Weights of a small GPT-style language model, trained from scratch on English Wikipedia.
Size: width 768, MLP 3072 squared ReLU, vocabulary 16384, 88.9M parameters.
Architecture: RMSNorm before each block, rotary positions, normalized queries and keys, capped logits.
Training: a variant of Adam for these matrices, 870M tokens, 13276 steps.
Each number is 128 + 24 x the weight over its row's rms, rounded and kept within 0 to 255. Layers, rows and columns count from 0. Numbers have three digits each. The size before them is the row's rms in percent of the matrix's.

# down: layer 4 MLP down (transposed), 3072x768, rms 0.0392, rows 1445-1544, columns 384-447
# up: layer 4 MLP up, 3072x768, rms 0.0429, rows 1446-1545, columns 384-447
down1445 101:156174081140153090155134083141122141181138150100128118102106185094130131108124104127156094103131131140111175114112132151137139139092123109126155150124090152120137168152134085136097138160134169
up1446 101:145148121118142094133119153176119140100136128125126123075087150143127093098148109130088115162118103158144117127113099119144086112095125148175102136126097153106134135143127142119108119100162074
down1446 103:132120099134075154073091132122122140126148115125114131108085128091178104120114104062116124154120128148099123101134158113127147127184138098142159112110108132140110136162096127084150123097125150
up1447 121:125120130116148095135138168111120110101152090120132132160131160094122115149133122106150151142098137143151150153109149118121142138114112154142123099125162128089125178199120102156147154148113170
down1447 106:145084128138131141131052137123149165101078085129118136117122146117136106117133135116131130153170111113133190132130102136091122125133122150089110141132091091113146093126133171081152122103098101
up1448 018:113157142141133115147156094171103168080151099157112161147120147167119102126099100136137089124106113163147116143149142092096149117118123132120105141131126149137098136160138134143103101160098095
down1448 011:133174157087121095135104109120134136160111165147147148112117072138167149131122074130151121145115085122117094105127089151118115126203119119144103126178126141122101119164175158087153139144141151
up1449 097:126169126095103133134139133145136172138101114109134135118154106150131144110110170175101101144134145113116107136123067081095142064122114098115087118193121152142163132130143124113093148098138123
down1449 102:127154101131158127123121128104102149133135162161075101199167098128097116138132121087129121134153098086146145133114139122148136142172144150136158095099090111151164191138120163160130068143138099
up1450 095:116166176149108057143139103115095106134131096145117185111129179110146148181110099180088046091119173151113119169144158104114139115132130161146115142136156152084126106127159099117124128108182144
down1450 098:145179102103142129124161124126150139114144170127120118137116104116121130107139120115135131125110141147129133128109103154156125178097120101131122155142110137105107159164109144122130120123098109
up1451 019:078113160109120113138137149139168151157129135131096168141133152183160127122139099166137131123128150126123155108109130124117145119113135157143138158133136164099089134123157160099150154108166110
down1451 013:155116125107094099138114147105115117119128113121145169132135124085111148127090122143152097121120096146158145142123095124181153142104107134125135101123126111129100139113143119114113151097084131
up1452 101:143109136101120081124152158175124171059111111107128152122128130095107117077083091116100084163105111094143166110164110124096182118111138151133078145138138147109143108123110105108125139127147115
down1452 105:151142148176085130118072121174096150143133173133134131135130153128171097156150121135149138098151129110144121113151129116119125096124099121119144156165149103106151068095148125128104141145121178
up1453 101:123104117121099130153177158127129122133142139134151142131156153143094114148132127121105103124115129156148128150150101095130105145087117116103126118128134143124086087148132129109086094139150165
down1453 099:147123106079128048100145126120160155168117121110091124150163162148109076142140157090125118114124161169114165142133144184107131106129094125138127140112127129141160121119120113121121177126109123
up1454 101:140168138111115131106114153110192096116109069148090099116127137142140109133174172151142124127153084140111120140129104111109103124134152163092137127139171139133101119154094163098123111125153120
down1454 102:127154128118114118129117124131155097165138153105093125140168135138152134136142092128119135132134168106166132147099154161094107149133108125088162095157114135139115106127125122140116122104137142
up1455 105:128153134097161143113177153133129152135143139140106125120153070118133145169151124175116126121134126127096135128134139150079124148116100144134140075119135142122173103110101194139108106126088119
down1455 107:104133088112088140175182153160130162058122121088128100111157149148139141103144126130109115128114141148123168167114128150127122114111099124128098152104110153145161081140143085135116139135118149
up1456 099:142081109121130128110150159086130121121160131146119145128119155143109086130138140132137116118106136112105135143082141138115125158134092146175186112142161135134100101102087124141143139127137143
down1456 100:081137127116127150140144125121140126209098143154157097130087105119106136114139108154152099095116105105120148135153144127130140127152119151101114074109129120110095121113087149128134137125107151
up1457 097:142133133137127125118160162158094095123086103142130137137158153116159147173115163104097101094167117142135119127145143110135123124124132139153145151116110127097145107112152114145149108142124099
down1457 097:129148084077131135117134130139113118163147125130078161121159133133123136119125113183134116119100157153119116142160156153169133143073118136131150127124125120127140121114150124071126122111169110
up1458 097:123116122147108143124123130178117122107133129127119113116131090142100106084117136098165141125153109124193151141139146149132162107133147152122129138114142171121156126120161109121138085145128138
down1458 102:111151117121125143114125167123096115173097149095093156121147134133149125128141103128130129157121107123110138135137108105136090079144164124172088147173162129140168093093096110128191162135148127
up1459 060:123173159137147082113131145157176162098144136127064140138132142122109145149099144152076154110109151113139113116092134114111127113085106108189090117176100163076104048156103140087162104115113133
down1459 060:118139132114119143092109118139104133131094148177109115153132117145145137109094165102120161104144134109097126126135142121124142136123145118124072134119123141137151101124093112125152160118164098
up1460 092:099131123140090154181105088123129115109128139177129109159111116127098112175141106167141123132139104121100118137138124139116113173098108132104123138127116150138142136107141161135155085138146178
down1460 094:153086151105107086114092132094157115158153144157157149101116139160161140113140125068128141098105098143134121131098130176115146093127094101131088076145123108110143127107131118119138162155125132
up1461 104:138153101072125138108156141111120133079122130150121124128141094128144148158138107089122099099143116116148112135152110088114138107115152123141108157102144125126129081105143181062168092131118125
down1461 105:123142083127140121093123076118144103108125136146084129099113126123145123136107089107165084151156116108096124125160129086125164118156098134127140111108134089096108127094176137114139120122142152
up1462 100:096145118133084143099094096139132137128112087139135114128160150169137157091120133144072091149153119126148151105105192158114112120143111096099141141163128122110147073109097123094137133143148146
down1462 102:109103113149141132105077131140158127112064120138139146116162146128138154171122172079114152135185093163123156115135148098125065150134121078155179121155110110164176152117127154131165136156189088
up1463 107:130149119146148124108120157178177139130140139153158188144112077190140117141103136122103152127137163157086121149176153095110123086165147120119126094133093195113150132142131179129084131102108152
down1463 106:137134137130112142119152155129082115135126122128114109141139140145147151123123143131121121132163136143143103138130094107165099111110146139155164127110109143172163117076141157135138144134139102
up1464 108:063153124112090105150140139170130143119141110099115136118122107141120159141156121151154108101161128102136113145118112094124194124129133136152138157148134131114095125148123097123139079172134091
down1464 108:100139186117122102180102135142135087110109094158117138101147131090096165134122138130145080118140142163152094126134135129177131151154095120139153110129147120132128139117099154123138149134096096
up1465 099:133143102098114104135113121111117124106164137104083160099117143126128107135124072141148169140088114120087138095146097047148137145138099134135190121119111123104110132116151067134135138112089156
down1465 103:120110130150108101132153155119156136138132141096165129125161129141123189149139133128110141101149171117175132177160138137098113158078104088117102137151136112062131094119139117135095153124136125
up1466 090:124170090136119116155118176144137111130194130103090155097157127176119124120109127147094125183099121169169192147118164127099157104125133216116135115110156184124140114134134146089150117147145119
down1466 093:117102129116137130143136116126154140129125158093168119119183111102127147114112078095123150138161089113131116142105127141135087116142157103184152155125126152133108142087100110126132162150105103
up1467 116:117154134134151163099106125156141130117105147107110130151098122138141160097113132100119177099153140174122148137118117127127096099133123112125133155138172122122112131101078102112122124168156116
down1467 099:147121125111160120129141105141124133140130103130121118131127131137138134125133123151107132120120123117141157131123101138157140141100123138125120163111126128132121139144131110136112155132137139
up1468 021:099131152142104112125164172151163126113165080110127126150104130136122125156127108129126088150110135170164147135140108118090134095088100135110109121125156188079123114159114126158161100145162126
down1468 016:105136157179111152122129139143137150122109130106089119057119135131169148171136123122100156151091153105152162093144131170186145188099152132131114117113115138127159103092107109121162102090121103
up1469 021:074134140120144119166149122152138119131139124154101154158116188121135155147143075157126091088127109167128154136128131121100129076149175120109152106153145179100125081125128168132154113109140140
down1469 013:156165103153142152142124122142147113130164114167137097153152090166097154106136115138129094135136177106116131107105137136113093112124139144147132077154176135121108154139105103139109165115145102
up1470 100:117176116127176126136111112119100119117180095163128119113119174123176127111092112160093100142132150108142112166104122146126113121137141135151072156123143156098144182144121123142118115170125096
down1470 102:133123130140158139158144140159148133105142092111147154069093147118091131122169106112113118155081130120132111112135166081141132140098143141126130111154177117129106177193178149123114185183125124
up1471 101:103116111139110135154166114133111111078138078120101106125146135120148113093133109126152126140169187168142140137157157114095118152110105134081135115140101109096169068126150132134179170071135091
down1471 104:131142130150157114104131109134093120126133112151129141117154165150115150095100148153130131140118103150081175147122121145128171124131133081139145098097074097145142131112092160144134099134129141
up1472 094:140156151140155114110157123149117122118097111101083127114158104176089144106155168116165133124168186140135129119139075121161136122131134094093157110152108150094128105116115161078111104116086153
down1472 100:114115113121124144133147120126111159095125120117136136132142136083116111104105119119102132135149130150150131151155099162133110064105165153151149169117166117107154140134093142134127162107120107
up1473 106:117136116110096118158137173151088130140145114092115176113097149129118113170133112146165113181120181170120091179147139091100153117125135114124132091152161158097109115155146148146127147110168136
down1473 107:112162098111132168145134143085100158126140137126108115107141115106144124111094183102144175146121111128146100138110158124111148151119178120107121165170089104155164104138163138112103123143124132
up1474 101:147145113106134168163143138122132148118141112114117147128135144163164083098124164114147159147121118127098150131133164129153158104114156151083176171144157153111090132118106141152087140129097122
down1474 103:147116157145164106152147129145104139104120147135139158132127161156159133138141091127089132093079107142167143176133094056110120104135132065169142127132094120109139131144097106148133093143099141
up1475 092:117100115140080119152107133119130174127107150132112111139179150126111132103113108102126123133119126107164112139115110079118113155114051117154131168115152148143073162132111083152169126152172116
down1475 098:122141118119129121135077122123056150123122140146127132141128102136112136154138091154164158116144120109121106137096139128160113131142141093125158127148162130153098108143131156103128103107180119
up1476 100:131108123120102114123164136132153117085152118194096204144102119122118121105137120148150125132116159132130095167094121089093134110135093128143114120118097142080155125126117149121119161139130141
down1476 101:110122106156132151111148116169106146207106142129146129150127118126081119090128202108157097114152107131109139104131121146096131132135146132114150187114159110137128185124145129108098145159107141
up1477 104:114148142080126093109151157118119102084129115170141112128087138134131159098088094100122118128134103118125137118114119157125113115154139109136109142089115171113161163154110120163119141129128163
down1477 102:132105165113109117127079131123113112151142167103103101118115124149117118126180122170123155128143137128120142141159137156142132136160104176125115109140130136131134155167125160147105121093093123
up1478 099:098112135155168069112152136161111133106118131147055149114142108145136138145091148122119100106116160153104138157143135139142162108106099100090116137101154153115128089123139127121137152108116166
down1478 100:150151136102131100104138133122106126126164166121121123121100121095152130166129140150121131150145131123133086124120170174167150109100151081170129084138127129149154130131165206103146114121181127
up1479 112:127105144110088144147147145148117123111146130124111161090151134120085109111144137150122112167116106145121133141092096157144109123123157116155145192112102127116173104142115144106125115113112102
down1479 110:151141098118167153171129110148104124115139158094112104122117147191113125131152126122147139141094144145123147130136157155169136130157141088112137154079132139154129107118135162133135129142166093
up1480 052:078132108070172123141175131152163095133135137136101154131139117122107097115121087103072108141136162127079112090152150149127114145122121150105130082142147124134112099132115128138145146110112154
down1480 057:105150153113110073127141112133109103139132132124134150196139150080147142098102095151136111141106163105109114162144152122134105127085096165129120106100126117133172114083174132129146139118147128
up1481 108:137105104120108086124103089080092132119134119162139125103153108135133106131124099112111164131116131134099145107121111102164115134118123114104158115112088108114151146116129114162139116119122131
down1481 108:145173158101093099094141175141151109170119161098134104117148139119146144148138141138113084106159074091130159100110128119098124102169165158140087136118129112120147173131162137082102105138106140
up1482 093:139113133114175092103126160155126120113096127132125132128100118123166121118106153079178095120135203126108138150151107100156164158129126164150090147147103139107143131116150123101116084138131141
down1482 101:119111141123137104099141111121188140126146123127162101138137133119113118154116131189082110137102158128136140139131091158097100115104134169116163111166170138134137113127122091141139131142076141
up1483 123:127149178167145101111126117149153122130136132166124162153136113131099100129105132108084120109118164111112138114100131126067151132110167098111117170100132168137143118167134113139114116105122143
down1483 116:145127108106153093124160109134128130137088132125130132123148137153111123106139119169114095123125124133098168154132093103113175142126147122160114096134135122075109115153164154117092118096119111
up1484 106:113126158144174179093106135131171122103114119115149174145095137149120119140136106114127112140109142168120102158150120102122131156112168096103117182067113156147123113144119133113109121162176118
down1484 103:121142087105177099097136120149142142162099176127085140095149137131119101111165121164138130141100142175116117134132081146115120111142158116137134114116138106122164141151172083117128190127138176
up1485 112:119143129134112124123165102106110112102127071091143152155078125089137110139154111145099115123128149167147150138134159102157138111111080151156157126159145171108138117122125155147123136165136129
down1485 107:113123143084147140075118139142109150095134137083145129094132123109167133100121111111120150139122191127105107127101134166146133193133133159116137154149104103183140085097107105140172159128158146
up1486 107:095141144127159138135097164172120152152153122151108134079110126139122123121107162130114144111164135152124128128110109113133145093118154116153159129099103147115098120114124166090139104098121140
down1486 106:084113183076110166090163159153122152125157133139119100090129147129158163140116154127114155131124161133143131104104137119091129129113147113122127174130119117095088112113161159116162137099108124
up1487 104:103133088157102084126108119188105135106164139135132135139140097138133137084147151101095141148142146127092099093166087094133162145111168147079134116150092142129127144128116114141126091130133119
down1487 105:100150149123158150150148132109141126140166128109183113111122124135122097081139103117121152160078133123159135094141131125087155161105129123163131155123142102146135170146156141117114112095157130
up1488 101:126154130098122092101150101103157147111122127100159145188129162127135092085095099094130083136106147142159123109108176123135134111091142131166114179093191125121111156148142140139123132128150142
down1488 104:137126115092135137107161118117124122112092152112144101153087127151089129119140100111137150128129147098141107159123132130139144111122131109131110132079087127148114091198115100160105139135073182
up1489 019:114115103102143118106151106156146141095169108150117113176168177167073143104138156113112069132118138157118141175116165114108136113053128159118137154122139165050129112126133130126108129108128100
down1489 011:123140091116113101128123139125149136124131136144168157115155121118087150112125131116167145112122129122140160129149157127115171120141120120091173138140129127117128131130120122090155136152118119
up1490 111:084114129151147155190125101133130130119142071143127147132146167088127155126139136093177146129151090095109176162113134171121167159095099080117148132137125151141090129140133098116080101133129099
down1490 102:131133132104150125136110172136152123108096123123163158115113124157085152133139122112118124160125091146095086105167125111139119144130146129118108122120154093134119107139122128118126122121116144
up1491 105:153137135137163145098164110180153152112149119129089165075171114210150102148118126156128116108085138123079126116171098121093149104147096126124096105178094126104137132153144118112136129121107121
down1491 106:113138128088142116124151126127131124111157153121165110147093147094178126111112152129102100172153143097151154133111117190103093112092153110148071097116097171151165163150126123163121149079078114
up1492 102:102163124115137121132099115132104142117112073155170141128116154142086104137140140170138148148111154122117118150131149127115140114147105102139132105116127120107144114156118111119108142170126128
down1492 104:150133149136115108143103143132133123112142139102155094094132120194126152161144132118142113157113117173132148086088119130056121118133116113107159115133099104151129160156094125095107092126120138
up1493 117:101141108166148091096170111155140122138113156162114121172129110161097136117131145112099101111144109111116118109082143130115119155110136114153172146131109157093131102131141133133113131120100094
down1493 112:141112108101097093115114099168154110080133151138108105122134103135168145112108093120104150116138142094114140157124142161096131146174130106140142137124121142123124115113157082156124136102130137
up1494 092:130125141113121083138156125115159163091112128168126152136102157140136128102140091132160119122092173139137119084155141168126152124141122166122098164112134158081139099084150143145156111169148147
down1494 097:164136122124109135159096121131165144145118117140076076130095140138177140123088135112132163140136141064118158138078104106120098126163166153152172097124146105185164118112126072107129111141158130
up1495 108:148125133090151106144116134110101140121096071126091124114160116144141148081111116124085104127111145133088123143096103124136110087093139129086147150141101140136147114131176146105129092127152106
down1495 107:125152108157148163126103175168158083124115119072110084147137190134124126126115147087124132131055144105114128101115138077156120117148128143150126064143133155133125180118114178092137183155100146
up1496 107:104092123153127137102157102157140126068119111128155121118099189127085132105145105139107086100120140109096126156104084122127107149139127155137112089144108155104076124132089116089087144154125092
down1496 103:167139112117110173109080121084171118155080130164112126128134116072131112104150161111135106127130121127133186151118154131151156152160167132129144156132140143149120147111118161109096124131122129
up1497 118:130141179099179149118123115134147146121121111109128115136101120140093165145156133133150131092088138139086106114150136116097085091096142129109098127141103144110121144125106153157117163115143126
down1497 117:109097100163103118115168123162136107128140128098114115132115114123185138114129118106134118138121087121136166108125134101125131109170141147110054137144161126160122163165158155088091143086126100
up1498 021:090141132115120080164143140107151160123143100120117113143131124152131136131112124130103129125144141140094158122120104091096155118113161098148156126125168174072122135107141116135166067120153146
down1498 014:138101103147083096126065169091097114135075150119140168130105088112112132182134140168106148143127133120159131165144129114155088134129103176085103102154057091103148117102142116092109167115135116
up1499 100:122140139112119075147190136148146127077114110173075129120148108163146123135121128109133112109132148143174107153094122124154174113120117136117109159094165122129120087114153138164172133129121118
down1499 101:111131132146125131149149159117159115150146146106135140138118120129128123125145158161115110133106126107081104136140130110121108140130119172113120125160143114141151135154091107125074131156138140
up1500 105:118167146114176099150183125159132169133102119171156108144111151139173109165152104165075075110125132134141164134146149130106104126133158109130097120142118146109142138104148161131146125164116113
down1500 105:143138154177127134151132110104132087143124128145136097137126158085147121147151103157169131142109143124112135115134123144145098133139125115137154135117100113141094153152150164170097144112141134
up1501 091:153088097164119106126161076172114106124152138189151162122167128117127102102135107122148079141086138118167113147153153163149163103121071088116128192129113118113134115092098106130131122131126152
down1501 096:147120130119143122152092125134095122099186156100143139162097114165103137115171103131162124138130171082129148116115176134158129093150094095118166165089127149137122116121138133131117134074177131
up1502 104:131162152144160151122107131160113088137143091138138137160104130110094105110167119171089123124098129149096123108155148173089176124147174116113160110136144133130141151062150124131144138124139135
down1502 107:143137112098141104110114106120065116162139139166111106111163123128152125171164120154168096137140126108101094102153158129122124161136129107129152139102089197131127117127131140151134086100117123
up1503 098:131121100116135151136155133163140187138102136147062166114123124163162103117100129097137111126152148127111162125142092126100146140133118141120130136151150173047117137117145133096120119110130125
down1503 103:125127108126148142080170146151114124118100119111126142138083112102146154162125100137142147123156103114121090111172144165102128129167125166099146070146074120165130101145095103128128152151151154
up1504 102:114160134157098110145123142120214138115135106141130148159122176130107166093071132155131094143135155154099161163154143142089127103145156154131115149116107126111140087116129136082146162133103112
down1504 103:111122115169105104149140120110129113110144142158166110133102097116130136121071096086162080140128102131160119152144113141096108099181120143118130155150163124143142116123100103121185144090101134
up1505 102:136148141151100110146156133132146137132130146094098125157138114158139144118135104110076160097152167139171109186161132135136135142102130099112128151114111139112133080092136117105091137080195161
down1505 103:116147125113104141085149123140121173136119188160103160190143152096082146138125106075130125124144180090146185107132131127138137158128104098156078110127163156155112103127159132124093097113110149
up1506 102:149177166052135088151116129151102148124139136156095100090162118147101154084121120121161093119155109138109115100153108141129086107119162168111109153107132125057162161129077102096116151135141108
down1506 104:147112150132111118126130106085114150113130124077157123104156154165091097128185152147119151129129126135123116159180113137116110116105083160117137128129148119105152131149093143122115131156125140
up1507 115:132109129087140139113124136100185107120165130104110129115143124152116087133128174137147117162076100109134103148113108120106120122095092136164123087111116120122148159178128173126132114137132149
down1507 117:113126108140155116120130092066050110158141092142138179138104112155094144120129131189128182151104117155049160153126114157129142147130134107124165121117116157126137138125144086150135109135178142
up1508 108:130176145147091097073128140176128147123167126133111121140136131110142112126102148120111150085167143127176126114132130117079131143107148121127129116115197181114085098147104087139102106100188158
down1508 105:159134079138110125142113104180125118128134131127140121179122128102136119120155096158103153138124146119143184147174131143147109115113123066122084113166165158091138079131142119147106060146106149
up1509 106:108123138120103126066096149137122154110136071141123152142115146130164122137095123121064093099139156161135151139110110156095170099146157137175118149128130145060121114153119142163128106154156149
down1509 107:151117159140084181127147111127112149119111130119106109126162102100119145147101103125150118102151088093140158110135145134078154111177082123113121117126112115157124154133091130131089143119146130
up1510 094:128181163109155092131117137092138157116121138159132137112144183149133133138144124101110095142123169106133118109107163153124137142122127155126125111100097142126151149092112141139079142118165123
down1510 099:145121138112149114122117087164142141146101137086125134097084135130103126131095129118143101095173134111133170102127095158146125109134168121154107107058146112120140154152168131146161153171125200
up1511 101:116123167145153124107162105132165138103143133109103126112192175126099149135137077153107162129076125117113144103124140160078171117099158107106171132095126142135122148151123116149142139162178086
down1511 104:085093078124127131163146162132134153165135140130123090151143089069081136152116134133157147137163105119149108155133153116135118108164097144126129106134128136139126140111119105157127071148102177
up1512 102:100143122144129124077140160086163123120142139134126145069145134128102114080076159167151118149111136123125096107145126105137131129067069119089122153104126138128128091132113145130122153120154106
down1512 104:135095140158182124145160141112106138129099139153138123132104128133141150141153107101097131131146142163150111169176163102170107122101139165130112136097120125131120141127181109085122102150147126
up1513 021:076150139116132157119137117106130115092134089164137118137156108152119131139152094169133102086142145144123168128149120121114128082075118120160166175128128186087167134112143134137123122144150136
down1513 017:113105124122152122137087137120111100127116138145093147139139135107126142101115142105141146187095118133133126149142141150120183153106113127117141129123127108095128179113141105145112114078131104
up1514 101:153132102117148137134144131124181175141181136146090172100139099168157136138162107136064132140178116103152131118133105135151110109144108124113131111108119177121125077132134169119115128118127115
down1514 104:150121170177140150135158111145133166133138088112144148112129101132108121109152093126108145169171138141131099109092097125138088123095136142129150144111145147164168130103126070080124151161103123
up1515 097:107128131111164087131118135124170162104154098122130075142104148162105091092160140143117137116120142179115158126128125169106122139142134114088154135088113125117106121107173145113150178140174099
down1515 098:163128152141120122167147128126138131092132124123119142101138123112142102124122132141149106125186120165106147137100126095115127128077121122119113137128163114126087131092156142107113103094099131
up1516 096:114153146131146148135113102160134095113140122128129126169155123125166136150112145140112137107158117119105159160171158144107168134088139163117145117121121109144112148108155144086125087193141172
down1516 098:118075122102134131143134104113153106145140128119126152164099117132129069158145113081140148148141086096142126147108161111144150108137149155116098105118123117140188116136138148136170132109128133
up1517 105:088112136175100112135133132178117153128123094150135160135147120124074171110139111112076125159166136146110159115123141141131145101137123130145122172088111102115150127116138124159136060142149128
down1517 103:133081141143089104130101122136137177161109139100129126106120117104096156132136087102121108141120119098159148109135089111130110137127089136144167121117115143155125158117117124139082113136152120
up1518 096:119114081169109116099100162164102134160115138166116114158143130153148155123102115138122111133103126134160152116176144092113167156151085101128133138081131167092128078117153111110078101105114095
down1518 099:158115112152093131149142146152120110135096114091109117126088146125121137105166121107126107134144128139139159103144119105166137130143133134135146117090167111159147158174077150149151146108079099
up1519 098:101131136128117100127127093134115113137118112165108189137117131135126125164092094089108149158154071144119148157102123132158169114129164138096154183098150145136117137126112150148121159159137142
down1519 101:160113111093122115149110121147091108128056095118104135184114136131103129103142098151113165150118153112126065136132142166157108140115141162123157147102098119115127097176122187108112108137121163
up1520 106:106172110116110089133090116117152134090129092137130140125128104136110099090112166144110151067133140151139143151149109122113148140088171106102169141137110126110117149151141074082158099113141137
down1520 103:135098106119172119122064101110120096124145113171140117117116117139120104100140162108122156106149106147145096187167141126140080145119120126134103150136099141110093149136189102123130098094136130
up1521 024:068151128109122125140139149149153145084124072153114132113120136137132102131127149149179120125116121116122151086137144136146160108142139115132145139135153186089146119115159156149128098163101139
down1521 018:119077113165148140098107112141123165134126165137119137102148115171149178098101136138135164080085152158142113110123167147130130128105085136163133113135144175126093115134152083115136181150085139
up1522 105:150118091115101141115133153160116111118094153164120155127114123154111088125107111124161118129122149176115098157088094133107104110135111167164153136134175139126087119183129090114157075155113159
down1522 106:111166133097106110115146136110152132131126123091126140114074109100127121143109101083110132114129155102069136120136154090141160125103143106126170139118167090168161142169101124171138109134160121
up1523 097:119088133176129101154128105166160107101123153111138140155121144123119168122092154124077175128116107153148182117151139164108147136132094137159131139143141168103100150097107107152106123109114122
down1523 100:162130135123153109151092109090138091148116122108123115136114086134136153140120168136089185134162154150102123108143116153159115139119132110131182116105129132125106134138119145132144107169112125
up1524 102:152152106140164102140144153132131115081168152078092109143119129146085123170139097117121125102139114151130124109087135116155139131122127096145125111116182114146123145111140089140128117126155118
down1524 103:122123125121115140103177130157133121096148138209142170112151160134081120123132140110132124101142127135137169155097118124145123129135105095133145117130090156114137123119142138089110124134138148
up1525 096:096105152195136112136165131136143144120123105154119130100115117117147149140102094145143087113107125141149147176093147128094146115118091112139105115141124121086121066127125117105168147159132130
down1525 100:117140129148133124162097084176159143140133130104105096120179149092126126141139136091102133165145131106108133151152158156142142118118090130096141129097105104120094131151161172086119107111122135
up1526 092:098128132132078123111112113075143139123139147151103129150118110172134107135131098156100143154133163141046151113105141132137132115117140117147145120106130165090166144123101114112156128111141142
down1526 100:175117124113110086090118081129107123147114128144080133160120103121125146138105103158135109133139148086102167136135134142110138122135168106073126125138083160131118103149127163121160119152140129
up1527 106:113142121145128145140122126132112164099133093097128172107113127155141124145161126117112143168141132122097109121149095092108146109094129093161141146104131140131123103140134166120128124185109116
down1527 107:141093099142127071087094150148078107137123107140126098146173155116137125133144148125144111105122175097086184172102136142158138110133119135128154101124150115150120131090130144078127097131124153
up1528 105:138137076125108113166166129130140127100139106146109140125137127132152093093104131127116179160156084133118150128108118120117143117132115100102109115133102134123153120143151092072088137113107117
down1528 105:090097148118153077153126146097139128120143123141170137131108163126135111149090128084152091158126074077160128129137161179137091099132147156137138118084098085169088129112134155158115149107145122
up1529 108:139128157121114154105099126123140135077114155160131157117120136128122136125124121166135169111119140135142139130109132179124119118101116099150130176155152152103119142113140137133096138144133119
down1529 106:165127125115147122104142125124118189135087108113142108171149140149162122106108152143103101117127135138082128091108126106146092127144129090118151170112084083126147134117117131135130117113120134
up1530 104:100089146158122085160133171134106132100122116113135126106097139174127108143106143139096149159111130151098111131148145179135112156091123116095121057122094134105143143151097148127158108132187177
down1530 102:123117131117155178170151124115145161103099143163148119128085119098152098149138102110125172140089103111158177122145089123162117132108126117108105103105166119158134157127128124139129101179121192
up1531 095:105099129099140099144153175128138153121197123115129117114148177186146119080122110158142101122115136110110120130127122150108097045123148101110124131132132134082080102102085124117140157148126099
down1531 097:148104151114145131144155146136095146115104137094130156161157084117092142115127123164148141111120095108112173141129134091130089070103155107149135083089098145153072162114141142098161144139126155
up1532 102:103133151123137116149117130146150125139147134142136131123124124124160153179150101145113118111116188100099141120136106130116132119150148123137150118134141138086129125104123145131149149143136104
down1532 101:117087138140117137141170134139133124134105134116119143143129106098128085136141074138099130136084122128099114163170171123121087132109150130102131082127098157145151174163177117170125116139111152
up1533 101:066106121110124128115114097120111129127121113138174123116159138127110147125116136138129117196151111122125127139088175129128136124101111137121119151160149127119139117135093125150152136144134179
down1533 103:150151104113105120130149113089146138150079105165132118124119122117121132105110154109132125105122117107139161140147104128114150146169117109142147164152084150118162124141114124126102156105122136
up1534 098:093130162175126114102108154158109136120134114161094116093104117188126166122088106094149135129154118147101152094145146125089169099120162118131122114134146140115126106103132122129160115125167115
down1534 094:104120089067148137130094117130148086106134142108143125107134175165131147074131130147140116136102127128115120128092092081140112085145126153079079163112145133113129157154150181153128134138083106
up1535 094:079169138097104123143153096133121129151134107122103086149167151128085140096119146157088091083106118127105142124164092143088136118113136129092143163145125140099116151161130143122105120160147112
down1535 097:136133081140090114115126148103082136136123126110107141154113135133171103078131154136162132131129129147104167133091147099139115131108138137107100168159171155137143166116160149098130134133141182
up1536 107:076101127126135121125167092102119130128142123126104111093118110153116127113141105105122157112149098116138123137085139142142093091109141126095117080069126127110165085158127149159132101114137101
down1536 106:162176141121154146099153145129095117174120151154167133121099106136133126152145098147123065086150139131175167152129090122133149157136101146122131136115060127129147138108127115094151124173147116
up1537 105:087160141152117084123086132117151164113131119121133096142129103142104091168170098129091201126153144168141151133128120121144161104116144082094158129081154126131116120126136151136145132090126104
down1537 103:111143126084100128098122121102109142144178107155091157091123152140098156098197123109204085151122116104144169123111137132100112129192179137125131151149093147114163140130106166095136096133149104
up1538 107:155146147171144140136126173158159110112161115163136181136143132110138101149120140142125118142166134146134104106128152116085104132099127131165111067144162147117145155137117114086122114152116111
down1538 108:150151092135114109145118164120123142140134144156127123172139141122121122116122116121127093140102128094185120131105117109148134132120181169120135127118105131154108132172128138103127105151155115
up1539 101:110140124097146155108091107151152147130144104130120117132119122181103100150099151137105092142119122111126164090109139172118134136123086108115150112181134164064095139144143125123099111108103138
down1539 101:164135146144136122123105113118132153147122120134138115129141118109106094107136133147135187118140135127144147080112147089100160121129137127077101129122118122112146152153160120107144094167129119
up1540 098:106172116125102106103149133194139103123139142130090152134157131147136113165091140135140140131120106107128126087113107084137120147136114130157114160116119176096139077137127162130101101156143124
down1540 102:121092165149138101129127154121182136104160145150124112147128112147137147075194121125177117134110087116167100175132138109094125116130136154109150124111150117140072155111101144127123115115092136
up1541 019:079127119116093135128136121125129121122137144154107125139098177141138159151143147157122075125132120149177150118092092106104132125129085132129122140106155182144157089135101099093162121139122093
down1541 013:162132110099167157139093096110131132179142095146118114132165099174152087133122103149110143083138135121124172128060094095119147109117128099138165141081122111105131187143156109134130120139131154
up1542 098:064122152122140133107117112142114126109111065104155143151116093134140112156127089110132147095118098152057101118132108093105128109114101117095129133151177123092134155123113101173135166160108157
down1542 097:155125124124122165156097107139133157102149158137090168130113142161089099155136125161131126140141135123145135131126144152114139155151167122113152118122115117151133139107123123129153106136112125
up1543 111:126146143131109140118139151168139192115157109127114156095112107120146142168119143137105158135116119099112167180144136107105088095123093084124108121104120124101137114126103164124118127104120118
down1543 110:151157134109116118136123122103095116141118094137136128138136118136138151102155099139129132095115126116140141156133165113118131122093110113112121154096080129120084143129109126144128116148121159
up1544 103:146139146147133126168163135124168145105113122122076120145139142160139122142122118190113145128144105159114112124127113128112123152100117097083094170094128121141151131126160126151134143111161131
down1544 103:104090109143108119143128131126135135140135114087129086161088114162178117119133117143108108139099127140112129121082068123111156160095160133168136105160159066129144136147109129124116124121163130
up1545 103:084128125167142121102106114094111146087137140091119090120159153139162173098127146118101128128089144155124165154127080139115110126114084129096098151141081136138101166166129123076142133121120119